Weights of a small transformer language model.
Size: 16 layers, width 64, 1 head of 64, MLP 256 SwiGLU, vocabulary 512, 1.12M parameters.
Architecture: RMSNorm before each block, rotary positions, no biases in attention or MLP, untied embeddings, normalized queries and keys.
Each number is 50 + 12 x the weight over its row's rms, rounded and kept within 0 to 99. Layers, rows and columns count from 0. The size before them is the row's rms in percent of the matrix's.

# layer 11 attention value, 64x64, rms 0.163, rows 0-63, columns 0-63
090:56 34 55 29 49 54 65 58 48 43 58 60 45 51 53 33 39 50 48 57 47 52 50 45 47 60 49 28 75 57 38 43 34 48 64 31 44 33 74 61 40 46 44 80 47 56 48 47 53 48 64 60 82 31 39 54 69 41 61 63 64 33 55 55
094:51 51 45 47 26 57 43 41 52 47 58 73 51 53 49 41 60 30 45 50 41 50 42 53 42 62 58 36 62 49 60 49 55 63 56 36 55 81 62 51 43 49 39 29 40 54 66 47 31 57 55 83 47 31 38 40 39 65 35 61 56 67 45 26
102:41 70 41 39 70 54 47 62 50 59 37 48 61 53 51 55 56 49 62 61 36 42 40 55 44 62 27 45 27 35 38 40 29 44 50 22 55 63 45 62 38 53 39 33 62 59 62 60 63 78 57 38 62 40 47 60 54 61 47 48 46 70 73 53
110:54 54 71 60 35 55 50 48 38 55 41 66 42 46 41 58 50 62 46 36 61 57 34 59 44 58 44 58 42 60 63 69 59 76 51 58 55 31 63 65 39 60 57 32 47 29 53 68 59 33 52 76 40 49 45 54 59 67 63 56 56 18 48 50
099:71 36 62 58 40 49 36 50 51 34 48 42 30 53 48 39 64 48 67 52 61 47 54 36 41 49 55 62 33 54 74 49 65 50 65 47 45 63 75 62 29 41 51 42 46 26 52 66 33 68 40 37 49 51 48 43 58 69 55 55 43 69 52 25
091:49 66 70 59 58 24 58 40 16 28 27 53 49 53 62 47 78 44 32 58 58 51 53 57 60 30 41 59 48 47 48 69 37 49 40 66 49 45 54 34 38 53 64 41 38 70 52 41 40 46 52 49 51 42 39 60 57 57 41 32 53 46 43 50
104:51 59 64 64 35 69 59 37 49 36 37 55 55 46 44 52 58 68 42 43 54 62 59 66 53 48 63 56 56 77 65 77 60 84 62 46 84 37 51 47 40 39 54 32 54 47 50 57 42 42 57 52 44 56 41 61 48 49 37 45 52 27 55 51
102:61 59 52 55 46 52 48 38 66 49 58 42 61 51 63 62 29 66 44 51 37 45 56 62 48 45 37 52 66 72 53 58 73 43 31 39 59 68 22 43 56 67 39 42 78 69 63 50 48 47 52 56 42 37 35 41 46 39 32 62 35 61 61 55
089:57 73 53 39 42 68 35 48 73 41 52 58 62 50 61 58 66 71 47 45 47 74 63 44 52 53 39 56 66 32 41 42 57 68 60 47 48 42 67 50 41 56 45 67 56 37 61 51 46 75 41 53 28 58 56 56 28 72 49 59 55 50 72 47
106:53 49 51 49 52 43 50 38 31 81 55 59 51 56 44 43 53 37 49 52 31 20 47 53 48 37 63 47 45 31 32 34 38 23 48 25 46 46 45 62 38 43 22 50 53 67 56 36 66 44 61 53 56 31 50 60 61 47 37 43 45 53 46 62
098:14 37 35 51 61 53 54 71 49 28 63 49 58 52 42 57 67 51 57 63 32 37 54 40 53 66 65 44 72 64 56 36 39 35 43 49 61 52 34 49 69 38 47 67 43 45 52 53 61 47 39 32 69 64 46 73 56 39 47 55 47 48 50 52
112:42 32 46 50 55 57 66 57 64 24 40 32 75 50 51 49 50 43 56 68 43 47 62 47 50 48 42 55 69 58 55 66 56 60 40 35 58 83 58 36 50 49 66 35 43 50 65 54 63 70 57 28 42 51 34 35 46 29 46 46 38 63 44 44
105:39 43 41 53 60 37 65 25 46 58 61 30 44 49 46 49 28 51 34 54 49 35 48 43 63 35 46 34 58 63 47 47 41 35 45 57 44 48 48 24 82 56 49 65 52 67 45 29 33 47 43 60 72 54 53 48 30 28 61 49 50 42 55 48
093:51 65 42 64 57 43 48 63 55 91 51 45 67 49 41 60 41 41 49 40 44 57 39 46 43 34 40 58 62 39 48 40 44 35 65 48 15 57 64 58 42 54 40 60 55 58 61 56 57 49 60 69 36 28 60 57 31 41 69 57 53 53 62 52
109:35 43 58 46 28 31 58 32 53 37 41 46 49 52 41 18 38 40 35 54 40 52 36 50 52 50 46 40 54 75 44 52 41 53 31 50 51 33 18 61 64 54 48 51 48 33 61 43 36 41 51 50 55 46 40 44 40 44 59 53 81 34 45 39
100:11 52 63 33 40 51 35 55 51 54 37 39 54 51 86 37 73 40 51 59 46 47 48 50 57 65 36 42 53 27 28 60 36 45 51 44 63 68 59 48 45 62 45 50 50 64 59 38 47 55 45 55 38 39 48 46 66 71 46 40 48 49 58 49
100:59 38 40 53 55 43 41 27 56 30 47 34 48 56 10 44 55 36 59 57 60 34 64 34 55 40 47 50 44 58 54 50 68 51 56 33 53 52 39 64 47 42 60 35 47 56 48 52 46 76 32 31 56 53 47 48 37 77 65 36 54 55 40 44
111:29 36 40 61 76 53 49 40 77 35 58 45 37 51 45 46 53 44 56 43 70 45 63 42 54 69 51 45 53 41 50 56 57 63 54 43 59 47 69 47 58 54 64 38 44 48 33 50 46 56 40 84 51 50 42 65 52 88 37 48 46 41 38 41
111:46 42 50 54 38 59 48 43 80 58 48 54 45 50 40 25 48 55 47 50 56 77 35 63 49 72 56 37 45 52 57 46 55 76 22 52 34 56 53 49 69 57 60 46 36 40 50 54 38 38 51 56 24 51 55 52 39 50 24 50 58 57 29 45
103:48 39 40 60 47 46 69 75 67 40 40 49 66 53 41 50 63 64 38 60 48 45 55 50 50 52 56 34 42 83 85 48 47 47 64 53 51 72 52 48 53 47 82 53 51 59 47 72 42 44 37 41 58 57 56 58 59 56 42 53 30 52 61 41
111:43 65 48 54 30 55 32 59 62 65 54 45 66 55 56 20 67 45 41 42 40 62 39 56 53 68 40 38 55 48 51 46 36 52 45 48 48 59 11 32 41 37 39 51 52 64 57 49 32 38 43 29 41 34 56 49 31 57 50 43 65 49 46 60
092:59 50 19 63 77 45 51 37 52 61 66 67 33 49 27 40 45 63 41 41 43 43 53 56 53 61 60 59 56 73 54 58 47 34 42 65 54 34 46 46 61 57 60 49 76 48 35 42 36 41 31 66 64 49 47 46 36 39 38 57 45 38 48 52
091:64 38 63 37 50 30 52 55 31 50 60 58 52 52 47 66 46 29 50 28 49 48 38 41 49 34 58 58 44 49 37 34 58 22 62 57 51 60 53 40 49 46 44 59 32 71 57 56 75 56 42 44 58 38 60 34 72 58 78 55 57 66 40 51
083:48 71 57 32 53 47 47 45 40 42 26 61 60 50 45 72 47 52 46 55 43 55 40 56 49 58 27 34 28 59 35 45 39 55 71 39 58 64 66 58 52 54 48 40 58 63 73 56 59 79 46 44 67 34 49 49 48 66 65 58 56 60 74 43
120:54 59 34 46 71 39 54 53 57 32 39 33 52 49 79 35 42 42 46 60 52 88 51 52 44 46 56 52 43 28 38 36 42 47 49 61 38 68 55 40 58 41 49 28 57 60 50 38 42 71 61 46 49 40 50 56 36 42 34 45 49 76 57 44
093:48 34 46 47 49 33 54 73 82 42 41 29 61 50 51 58 66 51 53 54 50 46 64 37 37 61 39 49 43 37 68 37 59 57 49 38 56 69 60 49 54 68 75 56 68 29 57 56 44 57 56 39 59 56 38 60 57 60 51 58 28 67 67 44
097:21 47 49 38 27 59 63 46 58 28 39 58 76 47 67 37 49 49 48 51 42 64 43 57 53 57 31 45 56 67 35 55 41 47 42 54 64 62 41 45 70 42 59 25 34 63 50 50 40 70 48 46 61 31 53 40 57 48 74 48 51 51 60 45
109:46 59 34 55 51 29 71 39 32 53 33 60 56 50 32 54 54 76 40 39 32 46 48 54 48 46 40 65 49 80 57 65 56 31 60 57 37 37 63 65 47 38 72 49 46 42 33 66 62 55 42 63 46 40 51 44 55 55 47 62 47 25 53 51
095:40 40 30 57 49 57 53 52 42 40 33 52 42 51 27 43 64 50 54 84 40 67 53 46 48 44 62 32 54 58 59 37 43 63 75 51 41 54 58 59 52 27 73 49 40 40 27 59 33 62 44 38 45 63 56 59 31 42 33 43 51 36 51 48
109:47 42 45 46 56 55 58 52 61 67 32 38 50 51 61 24 40 56 55 56 53 65 40 61 51 46 52 60 63 28 26 45 45 45 20 56 25 55 49 58 53 52 45 60 48 39 49 49 67 25 57 42 22 45 52 38 52 27 34 36 46 57 32 56
097:35 55 37 58 66 34 38 45 54 37 72 47 44 44 33 38 59 60 49 44 36 58 54 50 40 52 62 77 54 46 54 47 53 37 29 62 27 29 50 78 58 62 70 58 59 37 38 60 58 64 50 61 36 52 50 75 54 41 41 59 57 43 52 57
101:67 56 60 53 55 72 44 55 50 54 42 81 37 48 51 56 39 53 52 54 30 78 31 60 37 56 48 48 32 56 47 45 44 72 57 50 54 43 63 69 42 59 35 37 61 39 69 60 69 60 54 73 51 28 51 56 53 51 53 68 58 52 64 46
093:68 73 34 59 65 48 55 48 32 50 42 58 65 56 30 32 40 64 41 40 49 36 43 52 46 41 48 77 49 54 45 59 36 38 57 29 43 49 47 58 20 48 34 41 71 44 71 47 64 56 49 47 65 43 27 55 42 68 52 50 52 46 49 59
105:42 69 34 44 56 42 41 48 56 71 77 53 59 54 47 40 46 46 61 48 31 44 36 42 43 61 15 56 38 36 43 39 47 32 27 33 46 43 38 46 34 45 40 38 36 43 41 59 47 70 64 40 45 32 57 37 32 48 50 51 44 64 56 50
104:82 40 48 58 52 47 41 42 70 46 71 48 48 52 29 29 42 33 56 42 69 34 58 40 50 47 61 55 57 25 59 44 62 65 36 37 25 46 48 62 44 45 46 63 37 24 49 50 49 40 61 47 38 61 49 56 45 58 44 42 55 62 30 43
101:47 65 37 42 59 49 38 64 61 25 37 73 63 51 55 51 41 32 68 62 49 66 48 48 43 58 26 59 27 58 48 52 56 64 48 43 51 47 47 78 25 55 41 34 51 44 62 64 58 68 55 50 45 33 55 47 56 72 50 55 54 66 54 43
106:39 51 46 55 40 68 39 50 18 57 53 49 43 42 58 28 80 42 47 56 32 30 47 59 45 62 57 56 33 57 62 73 68 65 50 59 55 66 49 47 54 49 52 47 59 46 52 43 27 51 56 31 49 55 54 45 56 33 63 54 38 28 69 58
099:72 71 30 35 71 30 56 65 47 35 43 40 57 49 58 46 68 65 45 34 44 60 34 51 45 59 49 59 55 37 58 48 50 38 43 58 38 69 42 41 45 31 59 63 54 40 41 67 44 52 56 19 71 64 51 55 46 62 49 49 47 67 65 53
104:50 74 52 39 73 41 37 58 31 25 63 64 41 45 56 69 57 63 41 60 64 71 40 59 48 60 67 45 29 60 58 39 54 42 59 65 56 40 60 43 37 48 69 32 46 62 28 55 48 54 48 61 69 47 57 66 64 49 48 52 41 52 59 43
106:46 58 75 65 37 47 69 31 36 46 44 57 27 49 29 62 59 61 42 60 54 38 71 50 55 57 59 44 49 53 55 67 52 73 48 53 70 32 50 54 68 68 43 50 57 45 60 37 32 45 55 51 50 65 34 62 35 56 26 42 56 34 55 50
107:70 55 66 47 46 47 55 55 36 56 50 48 44 54 52 54 65 36 60 53 47 42 56 45 57 32 53 49 63 51 59 51 42 31 52 56 52 64 63 47 53 38 42 76 31 60 62 57 49 51 48 26 45 61 61 32 59 40 25 43 49 94 55 31
121:29 42 15 52 69 37 46 45 50 50 60 71 50 53 48 45 32 37 70 41 53 52 47 45 49 58 35 65 47 32 38 68 73 41 38 53 38 44 55 60 43 48 61 48 32 37 32 57 52 47 54 48 46 43 48 35 56 75 38 49 48 51 22 56
093:64 34 45 51 43 54 51 48 66 38 38 50 50 49 60 32 56 62 52 44 59 48 56 46 50 42 45 61 68 56 61 41 64 52 36 70 29 36 57 56 49 32 69 82 36 24 23 67 44 36 57 39 35 57 67 48 59 39 49 43 36 48 45 42
098:56 48 52 51 51 59 17 29 60 43 85 52 46 47 52 57 62 38 68 21 41 25 55 48 46 71 58 44 53 48 58 51 49 41 50 35 64 44 40 51 52 25 36 49 49 48 46 61 31 67 56 52 67 42 54 64 54 55 64 57 57 58 50 44
108:52 60 28 44 63 51 56 58 45 42 59 45 71 51 48 56 39 48 57 59 32 79 36 46 43 31 44 58 65 68 45 39 69 49 49 36 47 58 57 36 34 44 35 37 56 63 55 53 54 77 57 37 68 32 50 52 29 33 64 62 45 53 65 58
083:58 30 40 61 44 42 33 58 58 71 57 48 42 53 54 25 47 42 50 49 62 33 59 42 52 51 53 50 41 49 59 37 35 28 39 72 30 36 45 52 52 47 64 61 61 37 45 33 33 26 41 57 38 44 58 35 59 17 49 51 48 65 44 38
086:49 41 46 38 48 54 71 51 56 39 32 60 64 47 37 64 54 62 59 60 48 41 55 53 48 71 33 55 33 51 30 45 51 63 39 32 73 52 53 43 66 57 44 32 53 54 54 51 60 75 47 20 69 49 49 38 47 57 66 39 30 42 59 69
091:23 24 30 46 34 37 26 58 46 40 52 51 57 56 63 44 44 50 55 50 59 30 55 35 55 50 32 44 44 50 39 39 26 26 40 50 76 34 36 42 58 49 63 40 46 48 53 38 43 64 38 50 73 58 43 41 45 52 50 47 48 68 49 41
097:56 40 41 50 72 34 49 48 41 43 54 33 32 49 38 37 43 47 33 67 33 54 43 50 44 30 72 46 52 70 61 37 69 41 55 50 31 51 56 50 45 63 60 74 83 58 55 45 58 50 43 50 71 48 43 67 57 32 50 62 50 39 59 52
099:27 67 53 63 42 46 37 62 41 56 58 73 61 54 54 65 50 50 40 47 59 40 37 45 56 48 34 49 67 49 57 60 53 47 60 60 36 51 34 42 26 59 32 50 62 44 57 44 42 29 40 65 61 37 34 69 40 74 69 50 51 26 39 52
095:28 29 45 55 55 44 30 55 81 46 47 33 53 50 57 36 57 32 57 61 63 48 60 39 55 39 57 41 58 51 59 20 41 45 39 59 41 39 30 57 55 46 58 59 48 65 33 45 36 47 50 61 44 53 61 84 60 39 52 36 50 60 53 42
109:51 46 41 60 49 40 74 43 29 39 47 67 46 50 25 72 49 35 50 57 36 44 53 38 45 28 61 65 57 59 52 54 70 43 62 57 35 82 66 66 69 52 48 40 43 42 58 54 56 72 36 59 53 51 45 43 45 51 69 59 42 49 53 37
104:23 53 32 40 55 54 38 43 62 44 67 57 39 44 69 74 34 47 60 47 32 50 55 55 51 69 51 59 39 59 66 51 61 47 32 68 48 61 35 26 59 50 48 64 37 59 36 44 42 64 66 45 40 76 55 49 49 42 33 50 47 61 35 57
088:54 61 46 72 61 62 61 60 49 64 67 35 52 53 34 17 52 42 46 55 36 48 28 47 49 33 49 70 80 53 65 42 44 43 23 53 36 62 30 42 42 48 30 45 46 44 49 56 55 56 53 52 38 48 49 48 29 32 52 44 48 49 53 48
104:67 54 37 40 59 61 41 81 53 64 49 79 42 51 60 48 53 48 61 61 35 55 34 60 38 73 44 51 28 42 43 30 40 51 43 47 54 39 36 68 24 56 41 37 65 35 49 59 71 46 51 44 59 45 53 42 65 54 34 51 46 59 50 57
084:30 54 53 59 66 48 61 56 37 64 37 36 51 51 66 38 61 52 66 62 43 25 47 48 55 74 22 44 40 52 48 85 26 42 33 50 59 57 49 47 47 52 44 58 54 43 62 49 49 35 54 30 65 42 37 32 57 54 48 38 45 47 50 54
094:58 47 59 58 46 62 40 38 36 57 65 73 41 49 28 72 38 44 64 34 51 50 59 49 50 32 56 65 62 54 44 59 62 45 55 59 42 26 63 79 51 50 46 61 40 43 53 62 77 48 49 74 38 46 52 47 62 41 60 66 69 47 35 46
103:39 74 43 46 64 70 50 56 40 58 53 39 61 49 51 50 64 57 52 52 27 43 53 53 52 51 54 67 52 29 41 67 60 38 60 40 37 96 55 54 43 48 42 47 54 50 65 52 73 71 49 36 27 63 43 50 52 59 49 45 41 51 57 61
095:51 56 48 57 36 63 50 46 37 75 64 56 58 52 36 35 82 43 42 49 30 27 38 52 52 27 49 60 68 41 57 50 69 51 47 38 33 75 45 43 37 58 53 50 56 56 36 50 42 65 44 45 44 58 48 56 53 60 57 39 22 43 58 65
085:61 54 40 67 63 46 46 50 56 52 72 51 33 50 33 51 37 71 49 47 60 51 38 55 44 71 47 29 37 56 62 37 39 51 30 67 36 39 21 54 61 58 58 48 72 42 45 57 43 39 49 50 66 61 30 58 30 54 37 49 67 54 43 64
103:42 42 54 53 36 48 59 42 37 29 59 34 57 46 43 38 54 59 41 37 56 67 47 46 54 25 68 69 69 68 65 54 64 38 54 74 43 49 60 31 60 40 74 50 43 51 39 46 39 67 48 34 59 63 41 60 53 33 78 49 49 44 52 48
094:63 52 59 30 43 61 43 69 56 46 51 74 54 53 52 61 57 49 28 49 60 37 49 52 56 61 41 41 72 47 55 20 34 48 56 54 71 44 35 35 36 53 63 62 38 54 33 51 73 32 47 71 64 68 50 42 66 58 50 46 38 46 47 46
095:29 54 43 54 58 49 46 67 79 62 55 48 64 54 64 56 34 50 37 50 53 41 47 47 44 72 45 45 42 45 48 22 42 39 49 37 53 58 36 41 42 51 46 23 53 52 41 47 64 44 49 89 42 24 49 62 55 62 54 49 29 49 48 46
098:40 61 49 44 56 70 55 43 55 54 50 28 53 49 41 36 44 67 58 54 59 65 29 48 49 68 38 49 62 44 30 57 61 73 43 19 72 41 54 53 49 56 45 31 51 21 46 55 49 46 46 49 57 44 44 39 25 59 65 51 48 31 67 45